Weights of a small transformer language model: 20.3M parameters, 5692 steps.
Each number is 128 + 24 x the weight over its row's rms, rounded and kept within 0 to 255. Layers, rows and columns count from 0. Numbers have three digits each. The size before them is the row's rms in percent of the matrix's.

# up: layer 13 MLP up, 704x256, rms 0.0822, rows 358-424, columns 128-191
# down: layer 13 MLP down (transposed), 704x256, rms 0.082, rows 358-424, columns 128-191
# gate: layer 13 MLP gate, 704x256, rms 0.0971, rows 359-424, columns 128-191
up358 083:180133123138096139163105107149122139151143123136112162116111127166154149069091146134105127110124123164071150133133137156131149069118168126097099156140114093153110100163123106110123097158111127
down358 095:143148116112095109138113110146118121135134111099110052183105174172137139100139127106157142105148138126117112137148141146114147158105102140134101142137123103081158155138150163124181153142143136
gate359 109:140162113119140124134130116124082153106124149128095146111116109122135109180121081151118152117119113141101116092098129114109108168136110122111116147127075158106131154140113119199158159135174092
up359 104:137089129076167121118148136155134111131089112118104128163162130091129120147084130142132194145138158153121101135098177127126162124136124092119142103131097121138107118160119111143131100100130118
down359 101:130104140112154114125152143102106166111068151170157111122168123093192127149128136117126119106160134085119150117132103150125175125088141082146150111191141109128145146115099139132150157139100163
gate360 091:157215160138144108128125126137153081136126129111135122145125066123115126103135144140093143115114139127067121140120097081158122136133130140120156085150112134146116118127137131134104129127154103
up360 091:142119127098124151126112138134121153120169129155158104139153135085150148111138135133114093093136133131176112149133120069139089081103160114154172127121130105127121081111147119111103146161142126
down360 091:191137118144100133103139156160124114148131094094153131131131112133089123067134140158103125137113127117129157143116111127142161103128100118098098129129136147130118075141131100148152149113135107
gate361 093:133176129135098137106176117131129140153112137144111147136123112121145134115142135132126132138157114147117108167095100138076083123128141141130125146101138139122176135168138136159186095168148084
up361 093:144100123142089121166107112146130159124118158115192106109133139117120097129125111151136137132116157119103109131132117142177124087126137125157190151135146139121154101104109133089139160116142109
down361 091:117125153105082131082122145123126107119126162136114145120105105143177116091138086116072156135153101120115128125127139096136122144059177153097111116129095125105154083132113103093148179163141136
gate362 100:182164131146100091136095116097133176160140130138138142133137088105144133133133170137141135104120090124123069152117096144075122143134146151140154125119143118160080154123160132097094128119122156
up362 095:112145124127141131124158133117121117151111117127150121095143160138086151119132137137131165129061156135166126112114101113128109150111131146132177154126133126112163113120159101140056136158140084
down362 094:120116141123147094152119149135139139126137105104143120140117113107121131123103148116092104134133084078119111115135123185109163109123136150147129121091144117170118136152159112119124097128133157
gate363 096:145149132119075130192081159129161142145123151121101147115098104169173141137171128156092156119147146124153121134142094131118169127081087123114124110150084138123104128133098131118126137159113128
up363 096:111091129124129108136086117127140155115167142101098152131117162167150135135132099127109124170110114167138057101177183124140156112132120060117127097137097114097091093097139148089143158111124167
down363 102:120127131139164133125127117131131124111135128137112104138124140145069139175112113104129123129146147135134119130138152138128114163127135138106116159098149100114120168137145110140110095117129131
gate364 088:142146127137095138118155108130121101146119146116143159131154098133154149115159119103123160119141151157101163140123081117126164091137168137096107114153117180158089130139119135141056138159093143
up364 092:122148118138119154108110122098090145118137125129151107129141170102110129167130149107126141130152098134144150130104111132139119128115112126138135102184114155124140116125161139154133118150136118
down364 092:162104138127143110086127152133125102099161171121090105167142112157108123107134136138156137126143150115107075084136099125138099081124116119135156162126127142176097130162138118120150088133109142
gate365 101:153130123143128117178164120155095139113124119154116122145096108102153160127149091141119129132153133137126116134120122115100138102122126128173125177179123147136126148086126113111150131116106110
up365 102:122104139110081105114123171155087150132109140114098162153173136124156112158144111154170130167125156116109128121107182135135151147132138135163117141153145125116141153111140148101121130099141086
down365 098:126161098089136115144160108152134136120120144148147098117173116077109155147151123109121166117121134113116170125167159143149140134102127113165139164129109129148125134081101122107107179116104115
gate366 100:150120128118142128141112130108107130110119150156105104098108101162133135106126111131135127107160101136153145109117134126163119142132135081150158136152104129111108176135131139187146155076119102
up366 097:152115153163077097103124129151150147146119137153114154120169118107151114131180108129151148145110115139081121132123126127131155109129110145112162105151128186132107136116108157145114112158147146
down366 096:179131100162097121161140142129159132118102130149131125108119131095131189144134159150119137165152138148102139095168137155089176114111127133135162126123135098113101159117140139150126161122134143
gate367 091:117138078159142119154160148109099149115136199128134137126097104107141124068104085168139133153109132116098099138096154150121121152126106169136138146174161112129131187117067099153104114112126124
up367 099:163156157131145130144100138144136128140107106132076116148128157141154131177110128128128132139162120121104153180086135102151105097125125143066096058127144124078110137141130173128111151132114131
down367 099:111117076126152142166103145111117160111106117127159170158111115135131106085106082116105154108142138129135113141129143108147147135220140154122134121127118121137086102113139129157124128163122163
gate368 102:111156120140109119147136085127101134128125124127157138136107153146142135125116123126083125087157108134134119158114112150168125102116163108127142151165131111132084139140147136107141100086119109
up368 101:149126135146151094149136116071134105125108096128133148149132153130136141125154118125168094110152166120146154165166123151140118157119141148134140120123114165126115128138135105148144111127131102
down368 101:102122115142130111135185103116109116092127143137153109091121130108125108127115148167143187111113137114111137114148113173111099131169091143122161137132126112107138141077091094140165128121176111
gate369 107:155110139125128071124147137114152107146126089112097127124077114147141138129123154159087126117129087176132134162129162162128139134121082093131136095155103147109143154129079126138137152120132099
up369 100:141124168136120177118124096137105114101128162115186150136128141166121167151112110152151139109149114129101097151159143115141096114098158091163097141112125119130130132111133132138134101101104145
down369 100:107139142131105133150104148103115133152111142161128137108158122080155149093110154132137146140093094164129141103114098148108131113088113143122086146088162119149159120147117110121146144118145173
gate370 094:168151155131139119118140157131136080134132136132138120149122086147103147159137127131138149113175110102120116125108073155126138127131111154106107156150105131141135136117160129141133133165128130
up370 100:097121113163126166142118144124119120160120163136121116120131158143162137153166124195156123128119156131077130143104099141125117097169080135086123071161114170081165148122162130150105112098095105
down370 099:111106122162126126146140136103131109115125125128131115077091154162103126088163184141122140101148164148150133138113147169146106154077151131133115121139118123172135121123138157086138143121126083
gate371 099:105120142098151124149124127097126103133176102183101090143102139099125104066160148115138151134131138157121132119106118146098155128109140150133144154125154130145135132155135111146111116185116128
up371 092:141152124120151159144102140128148117115139124124124145131131116123112173128181138120140095132106103118152091118085085119107105169115154088158105153125145102085164142124158143152132121104129135
down371 096:101091198056102093150151135113150175127120120120173101112127118115115142095177080134141153099130126089100127139132126145144143146098173158129102132148175148116116138153158123150140106167146139
gate372 097:109093139130124135140093134129133134116147126148081170105114131131153107124121131127137149156157160103131068120110138123126122124119143088127120156119128134146123135110139087177135161087126104
up372 099:150123135151112110117127172139119105136138122161132085135155074110130193141112133132147144105135127113143140107156154199165107169127123146130121133140153159119106156116117122145104122127104150
down372 102:134134151131104163137157174129133106112065132185113106176134091143128131106130213133148145109093138101150095161138073112155150092109142131146132083126103099070128122180169131181124099084152086
gate373 109:158129097122129096146153090173090136099161118146107114168132142112120118166117140157144094099148118122127108115135120148087141167125155147082118122158121130150119157166130083128142128106121091
up373 106:136126129119123107137109130120155083168154138145172118163125125133112130148125107102093143109113168100102136123085117089135115130154093118142140122123102178163138131072127125123111151156097128
down373 107:127138113129086099086154159116108126124155127132144147160144085202080109127124182132143105149110155148091087126106121123126133113235117143140111130083159136118126128129127113125139126127133100
gate374 095:134117123131127159131121148168069139124124108146137139135162127099140099167183108156125103116126120141083093158130145102125123105142113121122158117140087168124120146169110140180133169149110132
up374 105:144093148120177124106114114094152102091143113200156163110125147145130067137151151097094156146133133148140124146152113108133101113126124129131182125111127161146080157132128098102119160112050112
down374 107:143111133147141143112085178113136087159100164143127155162123079142113135060145169138103103053126133146100116130135138100094094162102066175142152091099125159143098176128134124134172134121167180
gate375 117:159131151115138097135089143151128151093137151135081137122121128145169163150125103160155131131197102159109154122149073115101199126117120123149115100125101166139117125161135109137154133143102151
up375 103:113075133121134145121149118115145089113118168156143133156131122129123150159122130117144159112123113100158146137145140163128177170152127134150113155107071157169144147099157116147099168144090109
down375 104:138176115154124112166164148159127150151079136122182124110134079154116156089120092139133110112176158094128136147079148134113155124081124149134152138131174132153155123105129173154131149097182144
gate376 104:167120129097139121120149135095158153126098111132097116108139150159096129150079134164084115122155108193129084161140110144101104136135152114156146152120132143147141155163142090160156127114106128
up376 102:099173124157159151109140150108160130140110098136128096137107106155095155122106105106148136142146147141132179151117087162103117119110123165168107107167151176147133143151121118137074134136146106
down376 105:120173131116099135116112140123118165173121113171124134138135092118132156119145134127114115134106109154127119170130109140131139121113174139123139157144128151114118150165158121117117140129107132
gate377 121:175160116127076122119157106149151121149098174123089154145117120120128109101134121155062143088168138108081145153102115131159171117076123136117112110131153143147132138123150093154110118158128135
up377 110:100099139100105140182178103170139123124131117128104162143111127107128119125133139114122099092097132115126159095128114101145112151141117114125134142126113170118116101120142118100062146127099148
down377 109:191130131115140100096153131135153154143096118141138057155115154142167160122162119114110152172160117138125145107140115131106144125113128139130148155100132150143140167088166115163131132164136079
gate378 094:107102117107134153113160114128110159102127125093114157176115085125116123098128126136079149095129177128110106149114154167125114145131110088091131157092107138142111131150122153133140103123122136
up378 097:106100129126106115104099130113114074166136128091155133146128081096110095113118101111080144114128147158127110136113118153151143120115116145132082144100091145136116092132159107076126119161121145
down378 095:123108134167139127121142134155143148119124114128116104195135134131138116098142109112113122149138150111139120151110132157125118063089124096100087165129137164123115130141131128135130099161153072
gate379 099:152131158127090080163139093161156131150107116142171115133120102151119148088107122147095137173124161084104162127131093098119178099121124107126111131185141130111126199122142160149123131088138150
up379 094:125121122170129169118117105148140169148160114134112123121121124058119148073128159146113117142097170153129135148115115120093146129143166124117106123117156088132130158103123122116104092127121087
down379 096:103152136131111156122147159134062102148105158142127091131148116143109133152132037099129118132103113102140132138171171115117154142154107141124115119142132152151144102132073156113129120155090143
gate380 082:161131138138113111126170123141096109116122167130112129151146083105139151105101138132090152057152138140088149122117099139162152098109141146154111113110134165148111122108131190145126138132148130
up380 096:132143157153182129125152118152094118113102111124164084121123137155097085141139127135092128135130131103107159092125141124157165128129084148141121142108094160137147129114095110086094138119160144
down380 092:162134111097128132093132089074143123153119153135123082118137080115136149120129063151166127117132160093128125128129117142162132160141158087119139145127107141108178134133166151130137143115119113
gate381 102:118109125116070074129125095110098146125142100083094164114152133133131130095095117140107123149161150141116121156111173118134143085115142114096126133155100137154097110147165114120098132142118139
up381 104:116124128139160148104121104124136136144053150100112156099112110180184100114130101151111125169088119156133157171141149154123135149133154111109094139150136078126128165126126070076130165158169118
down381 104:107164128078130095114128110129143097137157083078122154123136121132133153094150102128093112126093104111180120100156139137140159141139137112082138157141155157153125095125147169105144112107082137
gate382 110:135141097133108152112108071142086116119137125150107166159114113111176118110143129122092132106130122133089127117142131110101130136115122129132095170150120150097106125157092154125123125118085135
up382 098:179152139132160104099089103164173089072100134088134116097148121165123082114087155092164139091134132126113141145115112155114118131121156116118114148152155100117115130114098141142155150148176151
down382 102:108139129151128099078104137107125108109097074154149113140100099136119137110092218125121131120150132118146128128131111120151085126143115101120137092114163132151151125132135141131121092133092121
gate383 096:138123110116124121177126115129101145127115128107121146157111099101177133122147112173126127094112149177055101127126147110150155100096104144127098122184133159150128135109148127101128148188134139
up383 103:105169107137085136133114117110174143093106128178108141144062094076111124159131107101130122110157112151109126140136109133158119141131111170146116151132139121158192115099139113133142159178114132
down383 103:173110127100072116139141093163150134130128124159127140140097133117147140133060096117128122122105103126099144149137166133201142136096153152179125077101106114090106153143128113168183110121093113
gate384 099:126128136098142114138140101124095115094170101157090104124090120106149138152055111129108120113120134134080143162101123135130143150086110198138167076129111179123166110099144110150117112106099085
up384 100:133105125130133121143126136125152093153137129119151107124142105146105159149107107120142131119128136123172132156162140067090096126148104111142173133126174141152115166143140160143128170095114122
down384 106:120147130129169142106144136136144104129106157171125149116141072184095114173150164115116139137156126122138138143109146100086121168126138099185128133146143155123122138156134157112111103126144104
gate385 088:167161138141110123134115156119108095093121168114113132154124104166135105102139104100122130100141155111150155107130125068118117106138131178140138152140169144129109079102140080133124143091143126
up385 094:121173146132142148158136120143108139130115186131132084170119107098131158118152095107093116116117111150132139162100167124129143114164103096136147148088138091131171109123174144117202115139124111
down385 094:126136150115112135153135151140079097165105128132149114146119101149113136087138180158127170119142136128127172127102144109084086131164128145156127132120159148134158102131130122139104153095151114
gate386 094:123125117166128126141117096139097147135146153113108106101128094147128132094138107128131159156132107127082127172094135153116147138107103135125096113144104148104086114171128173130129161110119124
up386 087:137168163151148091091151136127097123112111159121134099118146096147089118075135129141091151139131126131127105122118091158147156150133125131091126124173125148094112115172083134122120097088122046
down386 090:119113128180111075151106115151159137108144136126173144117101111171116123152138136135134120125130132108126134097152104126119143160116171139137123113072144110137128148156086115127087106107134126
gate387 110:112137141136129058131113083138099134076141136112153129106057146096144098108094095121093128116157117113099131138156101149132138151110131115151087168110131138136109169112168118160132096145147112
up387 104:185129138089137182108108138148175145124137156139080128144155109173126134156125146143131167064103136132161117152128143119139158095132110114144131150119114112113171128111106092128121120087121136
down387 104:098166117113178114133111112108121133141140167152124164146167164155123155118097145093142135133110153130135135134149084115091135107155124144150147130189135160144133120123141142146121153167147103
gate388 097:146158111128154117170141141161131146115123148170119125169128116132180143141069129146138145135112182156121105145143119135121103109126096120108097103140156133128143138147151096125100128126155156
up388 093:119113129104135098086070126150154113096125175100122142123151160130130139097117151113119135119151109128179142118146154125160137126121089115105149153096137102105075136156150139138175114109125093
down388 092:114172123108073133138146102106134114146146142080136136116110130146146160105138086170168108135118100168144151071134191147100132153030128120131158150142098156095131156179133135130122140107143107
gate389 105:150095142130098180140097126129099142089121141145129136112091114103149117117124141127142143109145134147127107152130121116088130181134132095115066133156153146145150178146115124181125137157112108
up389 096:116127124113134092175180104154150144077107173125135116135118140157134104078141120122138095104116104131150169126095141132117091122122153156133145151118127140161178148151162120166127130155141116
down389 099:163120107105158131119092121152138109075111129127148108107094093134133164108166181141156133146155096153112132151144116113117134125115137151132137145111116124133116121079121115158123097117152083
gate390 110:133117089100133130112152133162061138144125123149094132152106111104153160095135138113105115156100148142144144161144164162172149106092128168104154171198122128135145146138147120140101160140113123
up390 102:133140105139146133145175108154137097147128129153147106064107118129126136160127106161129132161102175115096149103101135087120131119152149129137123098146166118119135150136135110097132138064161165
down390 104:129140102114124111120148132150123085177111129131151143092123092091116119114152185154063114139114104106140138126065125165103122133130132144132151123141126160105105120110166123117149132147154173
gate391 108:093144146135094114115174124155118117123131133164172134157096130142164103101107125164107130113149173110093152158076104072116119122100081141119133087133131128167098133114145144134101116133152141
up391 099:144090124112151146159106109123138154129122109081140156109117107158119164178079138110151129107077172156156135146156139160092109179128112106161161147107077179099170152146143136125118119140116124
down391 102:151140130122151112133123113140126157082097125118143146139105154157141136123081136116132175182124147131124157116151155146158065156118107137132102161106123126121148144163142158140074122155132118
gate392 108:159194155120146128136127134151142150155123127128145129135126121127119093112136122130101129079098122140148100154119201054123157123128131140147138125135136104172121120130137140108134106150090127
up392 098:108150112130113130112148149121117106120167159120162153112143143144108120122106106155094158104146119138109132144138144166101140096152106120134125106144128109134157128178066123145157134116162149
down392 099:103148150088128136123153126120094133140127098139139139127109121127103144110081090113124161125145111151142148139138134098104111096080110139146119135169186119127105124154170121096129132063129172
gate393 092:153105147124110157122108135126134078093105113169086135106141156125165109105110128143113128097139107117081116105143095129143186147111135119156135121140151133167094088141160147141116128118100136
up393 101:131130104141107140145126089146122116120124150128108114103107092115133105130164107136059130160136138107182136127149111167129117136114105141158128090134119133117145104097113116098062134089087147
down393 100:112130132153115091095157141103150168122153130106114125131109181154155133147154110115133087120119136108128130095185105150166104121138106125126182103142163096097123096155166150096179109146110131
gate394 116:171127136101151135129120135148102168089183112098121128103129146149113104154120102140117147136148122164113117139114078062125165129105081131102133129147121084104125155163112149121113163139137150
up394 106:131146108155095084132175124118141112131125130097127124129127068145108101168117118133158127163121110125121098146130135092110095091139128143114159117157135128111142120132128158109154136129128090
down394 107:120171154113155126120126156122075127142128112142135108144153136105200161164146142113099086104142115109093113104140113155121131066130152163149132096124114085140116137136109100104138108139167160
gate395 084:140080129148125113128141142126124109105146149136162152122129163089143105163169117147102137104078150126090141147071153107094136149141124107161118120110090118138139129137121112146110129085121079
up395 099:125092144117126154122147171107092108143097073140148124087120118104155109126129131123135148163126140118089163113093108113184216145113136105123121141171098189150124122105146098137129109138157091
down395 098:164125134115156136137080126132119108140132105156159123150141088094135135106131168145110058118122110066123136108092116090105127110158110167138110110144167127058158094108125136121101148102109122
gate396 106:095128137112139110137104141136127181092149180100119125137128121118146170143125113151120113096136162147141129147148162100153126139105115115119131123175105196142138173152120156163140129153090133
up396 094:156159113088164111112157115147126165121124105115145138143131119117121126139128127122157093114097117148117137066122120124137112159136136155138130116080108185105145162145122123175117132135143098
down396 102:124177164115131135160145161141129162148135140155164114133120138119119136148041123126156101135156124109168185105158071166150155174129094137143113125160113162118127134127137122111120113120109126
gate397 101:141137132116157063145102096159111106094135158118126138181142126126165131132131147144103165116144151109132140106165107107176133142097130124157132172165111118098111140139110160126112101144099147
up397 094:109105119157112154112154121136136111110117118105095126068131088150079113122117132145121135126126133184096098119094108126078136100113126113122124119155103156143125146115113144118116180121145123
down397 101:124112143172164128132103149142131109125144145160149144100082111133109113173124137159103148121139174175145113085123094135104136129156106133161131111168112139192108105116126144127085124150138116
gate398 099:123114128130133111100130137112105168117125136115125130139143128139137151120139129126135089106147147153141103152137124144094090113156128084140116124117126088091151122138193165103158105099133102
up398 099:134151133125099113125105148119138148124139116125093120144147092120131157149131132126122147160131142119130148128149130137137134151120153124130127194116126140127163121122122082154119163224103141
down398 098:142122130119119104122134141140096132154126145158112095155101108091122145117121162122149135141119094125156138163134165085141131091146138124125152111164133132171122077126117111119145133101144076
gate399 105:186168074153131095164135151136117162144154132138127129162123109097104111158153101161123144143124092111153126111101114143105112100145075127106166123133129142144163118157114120122065106138122112
up399 100:111144147129158133132097165114098128153102109141123118126107117124149110131154129137120148124114104120131135141161145133197143114099129172141116084138102095138115141102123134147143134117113146
down399 101:151135107110100137150129107091113108102121166114130150122083125096194163107159197198112161142104133128159164090124138136119090138076175121148130123122139107116135132158104133093102136125152136
gate400 095:125132062129090053162102138104119129127128083158107151121119089134144107129110148180104110126146142131089150150131109141074143149107118156091139106163136154191102121117146117142140142103125123
up400 101:134116125101167118126146179117116179162141152151089134160095134138125097141127101137143144126068135139141102098111118102126138141116111134145083142092194109135121133119111133117178133143099110
down400 102:144070087145141084117123124114164151140149121154093154180129141109166117107121015126158154118145134094128161154154115132155093119113158127116120122149078137171118098134142069086146108147136128
gate401 098:118104137120120125147149160139128136115195170155128118112125134133107110090137160184125116094135162143074107128127122136163155120120126139128147154137181118177097112107156106121097145105131125
up401 094:112161146175114077130175145112101162104128136134110095147103145124111123125136125103114098093095097138131119104118134118117120128158110111128103177118190088169165095143138111123186080137127116
down401 091:104129132136141163134088099180153126155121109139130156089139128143136109163147145156123150112153143075093163160106109149148106131200159178084144098122132139105116071165145111154149128129127137
gate402 098:149127134115146082172136084119091103133149100118128173133085114102151142069118089141099119107149093142122139143133120116136098104107110108121161120131134119143149133166079103115125100168147130
up402 105:134141135116128120153092133163096109137089081100133172146123126113126146119143119132116129143143080151118115079195086127159138117121150126161160131129153108133124111144110070131165153107117175
down402 102:112107116155147139090096102165110123172103129148109109098091107098145096168143105098135127126120137124120132113186122121119138114186136082127116121142133110105133145139121093109137123138106186
gate403 116:155155124118146149141137139173083168112148144106093112148131132147131146160111142163122070124134160105129105139136138117086134168137134139147128106130146109132148176111108119139142110108135093
up403 106:130150110161162128129163152138121182147105135135122139112194145144145107112144116118137127102154082114122114057090137106092163112120139141115115153109148138131099134154132101148157064112108117
down403 107:130083137131138158111116131127107124140083125153154167123142075111109106123121185164067132095140135139134176126072125149121143145148128154104148094137133147126128071128084134144123130161121130
gate404 086:092109128140102122105149130156140137117117138129117127139123130130179115112171123153123155115182122135127105092146091114103139138135081171202166120138102137107114123124096117063135128153087137
up404 098:148138162135160123110156112138107141139137087140100144147139141093113118174153126100144115163159105137106136059109105140138138145136075145155116084092081128111096143114147163123144131101083128
down404 098:127164122084120160087148143114127132122110104143167176139129099115068126148151098114158128101118115107139130129125185133107095123173146125178135116117123092115165136138097146176082159125138114
gate405 099:149116125150121112118129163116090154126094123186109170107063129137133141123103116232127135125100120149121139125163132128099128112109096178122163130148157103148060155142142136133102140172090144
up405 099:113166150131109143096122131130150114090147117155123110120146155171163152152142141117162128137080182119151114106133145081127119118130134095124123140155075144144140117126095102122087101135099128
down405 100:146130116124112148189167169117117138103096108150137160108101165096115117122092119156132164128145140147118135137175130133131105059060074154099163115125094137141112130128160176144110145128113094
gate406 093:084131118152105088053112129128121087141175202143070120146129109116114150098134134163108128086121105136140136189120135167128135114133159142133129151172132147142152108128121105143127078153106091
up406 097:096124131112139135151120123116110125127117138102136113099151156128132140138121114112117137127135098166158173165130098142129127171156131164165147168135133154094114144141123128084150125172125145
down406 091:149090155177137086102095106142128134070140135137145131144091130170125089130119131151155132105150131100121066112134127162117083118131129122134152134163120143151148110112121114105149135147123159
gate407 103:136105139111151075132153085126131136131170114135121162176113148101129119118084113153150110094151116142135135121146120081135142125139127107130160158172121119127141166147103143127120134136121131
up407 099:115103140160158106117100115138162082122162114151119116109105124141127134141105155153159132117140111089090162115153096111126107121136100115142113078133152130134089169135108137128101148111124102
down407 099:100148099141143161132138163128127112130118147175131117120161106145105131112087161134106134126115161137155129122132159129120111121131080160143161151085151139150124142113124095147125151119134119
gate408 102:116086124114085119135153153111125113140158127132105096092095150131157117102114115146097122142142134166136084123101158103118130114113140171116090128121122153165131132144151105146113083135106116
up408 096:077110171160123161135163139165104132104111114140155107093125128144108124130105150130112100119132139126118114122105159112105123169131147139083187133157101102149136113172092108129131104166167145
down408 097:125105136128172154140129119085130122118140150111149138150148144137111129143156120135165156097121164140100163094131064165146109151093127085194132121121131128118114116150136146124084124103140102
gate409 093:145169111126094125135127127140115156125161096132145133130107146121119110180126113171081098157137111118124108147122136085137155113100121124131167129172132091158083162105103095107163076084172122
up409 093:138117097128106167095109121151122158112142161124162066086160125121136121169138113135169140058131161125146131101140143138134128111118127088092095123103123114140191163118159151155128137180111117
down409 098:152132133175133146091133142163114148121130162064161059090123136126152084126115142123151110138164098181154121139098121122169127087091092130126172091175139124128123156125169151106108124134113090
gate410 099:092152125133155118136124090159107143126151127132111151146081151135116137136116134156092092086126174126130103127127126136169137096107120126117137152131148175143093097199072122157143090110111132
up410 096:112096099070141140127100146151188128120137147096172109143100122117098138103163102126157146156110097114134150125131134160101172162127120170125101136165149125112088145136100129125142132162132058
down410 097:140153102153160129145148068138146134147120134130154153137131088124146115128122130125176120086116113151118118129077122154137141122131102104116121130123097143157093124150112152140086124127118114
gate411 097:131137128105158075130146123167156120146106115147064161148098139123123147152097144123122128146156104138130152154109112091140116147129132129159156153153129177085094126128181128145171088155106119
up411 096:095128157125124106133128142132129138129145084094111123157161081128109089086089088139109115132099095079142129114107164133137094130142114163113117129093096160127151124109143097147099133184124136
down411 100:110099119154116105138119180125132112129135123119148045141131147154093127190105130098117182144135108137132108128122156132152109160111083121111083149129070130113120121141124150140102111119154141
gate412 105:137144150129134102112143101115121159119126134099135139149101061125112107144122129111117136130173130129100121092106110082088085167122129148130126144116121106158120158141121124154114112114149131
up412 098:109137114106125129088122147156141149108128080092104139120110154170134109124108138166095161148102139110159156110170132106124151142130122108104150113134119076111112110123158093134137092101139099
down412 096:136124148098112146136105115149162129108120094119105154157123111147079108117118061171097165172158105180123152132115121153177152140111108168129137149136180113101125126127107112150118150131132140
gate413 095:188136113096131108123068133124113113132121147128128126123109117143141129135113139128122132117154153150147147140127132084128122137110110092136122164127139132111130112156103130167130130121105081
up413 101:091110175084119101101146140161119154121148107169115122087156146137093190102117134137153126114105105086144122139128132150105115101116124162131129157132073152111107138147175092114110121119136113
down413 100:073106139139109131115158161126136145133133120145094180122159150137108113123106100103148159135163158101109116154102140142133136117182111119135098110097116153121113178153120148108098118076112138
gate414 092:137125096098074096143137077090114148129172155112135099117108142127143125146137118171128111083154103138137116133119113140085114150096145128122121131107157126125116140130128072196111116125107144
up414 102:137078131134133141123151174135115139126107149127118126116111141078121117121139123144123127144073142112118149134095134117122166110122089133152141129111142123126117156130150098138098142094115117
down414 101:114139158161099120138118150170100147078178132110129112163132146087107140147142083092135142131168134119110127126080136099101102162080130147130099142115166161113081154145102157133151127138164127
gate415 099:110118130139103160149134134152123122098116132130102135092131172134155107140102084115152150113128121169145115134096084152102148154095150127068102158150101175108144141135127091167113121139101105
up415 100:162140114132135107130163139180106112129122132120154145147166123138115104075173129123129120145129115164176092153118126093130134138120166121148112123067145172134115137108146098113096152111094137
down415 103:150185148137137141139131139108128116127129161128141137105136139162142097117143128098086141124092130143117127147144159163125096141122100164126108148130145117155152123108146138140107148149122161
gate416 105:119160135102139153090092110128121147108153137169080092131116156164090126114146127150087114102166125159130143160138118102113140148094139121158143105138123133110081153095158117129146150124148091
up416 103:147129180095174183117127144145133157156144142126123129118094127116134169134172125123160120088154121096114103131173164120125135194148116063102159107101084161141118117115134148104081123141167128
down416 103:169096144172158135152074119121155107115115122075161151180104133166116147125087096129120128166156118176130112084108154127110143109098118129125119165135114112131140130170125128116119127130097150
gate417 090:154145150081146118146122118117090147110093151105134173153148129114158123128160113150111130101121153087134115153114091128139138122119140134153103121154142110150141105069149118138117147148113149
up417 095:148125130133162117147109126136096120109177149098153094143117107120107106128143129081117130155145124128172112096122136133163127125106107117148115172165098097117115104084119121137132106132100110
down417 092:146147134119120082135156115140160101103123185107148122111139124145124166137135100074145071125111122168084153100072122134110084122126141086148091171129115158129147151125118128125177158099136136
gate418 096:133113120180097119116141115141160101134149116100115108128070130125130123128129089123095108136096124120140098174106140141130146124085106129138119124162140109121114166131109127116157092149169125
up418 099:102146109101170146119110149136144083102089154146121120154127120129141132108153144116140091119090148134139112126110157125140138156123111138160180125106096152116100131151112119143135136114099165
down418 098:108128114124138159136161139088139136145143122096118118158079150157142128112116126113172128171136135135183057126116098139123136110097139101091139159169130094155156150156134158090118137130143098
gate419 096:147119122114159106124115115120152132095140138121118122098079156124142102115150115149114113097172082150139157160142124168129115133134088138194131148122137160096090186138132098120084104119123105
up419 096:138113064153116143119139107128162130124128106130146106136144113137138133055128118119109120168157147148110167113115117172085087092147135121158124130139160118104048132128114160124115108078120150
down419 097:144132122194141172203120113123135123126152089135111128091140150180124127139110129146130185124107139166137129106121147101106068137126097110158104097108115131144160121149106143123151143108130167
gate420 099:128133146128095174140141114148128140106118161162150173126162087108134136123102125166146159127166127121151079117102128124153118147139114097122074129102134136086087154120121111154096115122124125
up420 093:134087117155102106146098103107108130175147124096125114085121102109122192100106108131080115118118155156141130122138137132123096180097145121101111134115154136149146136121106121135127096137133091
down420 096:104123105070093152098143150162144169100151119126129120164172109163090121126109087173138168161130120128124114115091141167144115103103140160125111148113136143091129147119127105135092145127145133
gate421 098:126152118087138144133125127145127134119161119077141126140150140153114118131105134123146117113124117136125108128137167137064144119107140100119154134120123132139161137161130151142134109112129159
up421 097:163101133142128170099112146130139181116141127162161132112136120108081093127097133124158155127148127121100118121106126105112181131137130147127105138116135139105130157077072135128116104120129102
down421 099:099132146097125119131157159129135120118130175138123141108131108172128136099114090116168093123106141127122136081088148123109079117127152188109146132128126117183129129147092110136142146112121126
gate422 094:166108140122110141155136145145115192115144112117097116102132109151147167138169128144117101076155110146134139084131105106112172112128130112104146152128137120141104134149119152117141110120098149
up422 095:169104108135119110134147137121051113080132139130149107146117130148090124107123136112168131193095114128135119086097109130090101113117119155138121094115111124086175117171167134130109131120083141
down422 095:140082136112093111105151117123137138122166151096129122128105127184183131170129176117132137122150145122090116170144117132129148130179119123131135111181159146162132103084148164058122119084120106
gate423 092:162143128123127133145139114159117112110205144130148122134111126121118084155082144143145158157132098118103119113148144058098137153123125120114136139142126095124138134099130110146103153151112125
up423 093:110118092124127145096103122100086105150123143156142129108123121136153112149132118101118132148142135152135157161083138126134135078112108101130144142130160168103131126157114135113104121140143164
down423 096:118159130116084157149113117092150141136113113141103098124117130129122122139144179108106115106146128131158173072102128118121129146167124145118170167122106142136143102128109116086138128155117107
gate424 098:130115117137084104130117141132100112159152147147120108160102115119154132127124130160112138150095112111120137147139116112151133140119153125169110135123153132079107147149150125144097160123131124
up424 101:130140125113142115146118096142100154130128144158133154142116165112143145150065096128137129133102143153137148116140145135193109133134130155129160176123102165116157161101167117121165136105171105
down424 101:115114136153126128136169131146104111083119129133187129116163098159119133099166135120098135125133118127117123114173133145137136105183174138105172134097120107142112105110109156114100140157131111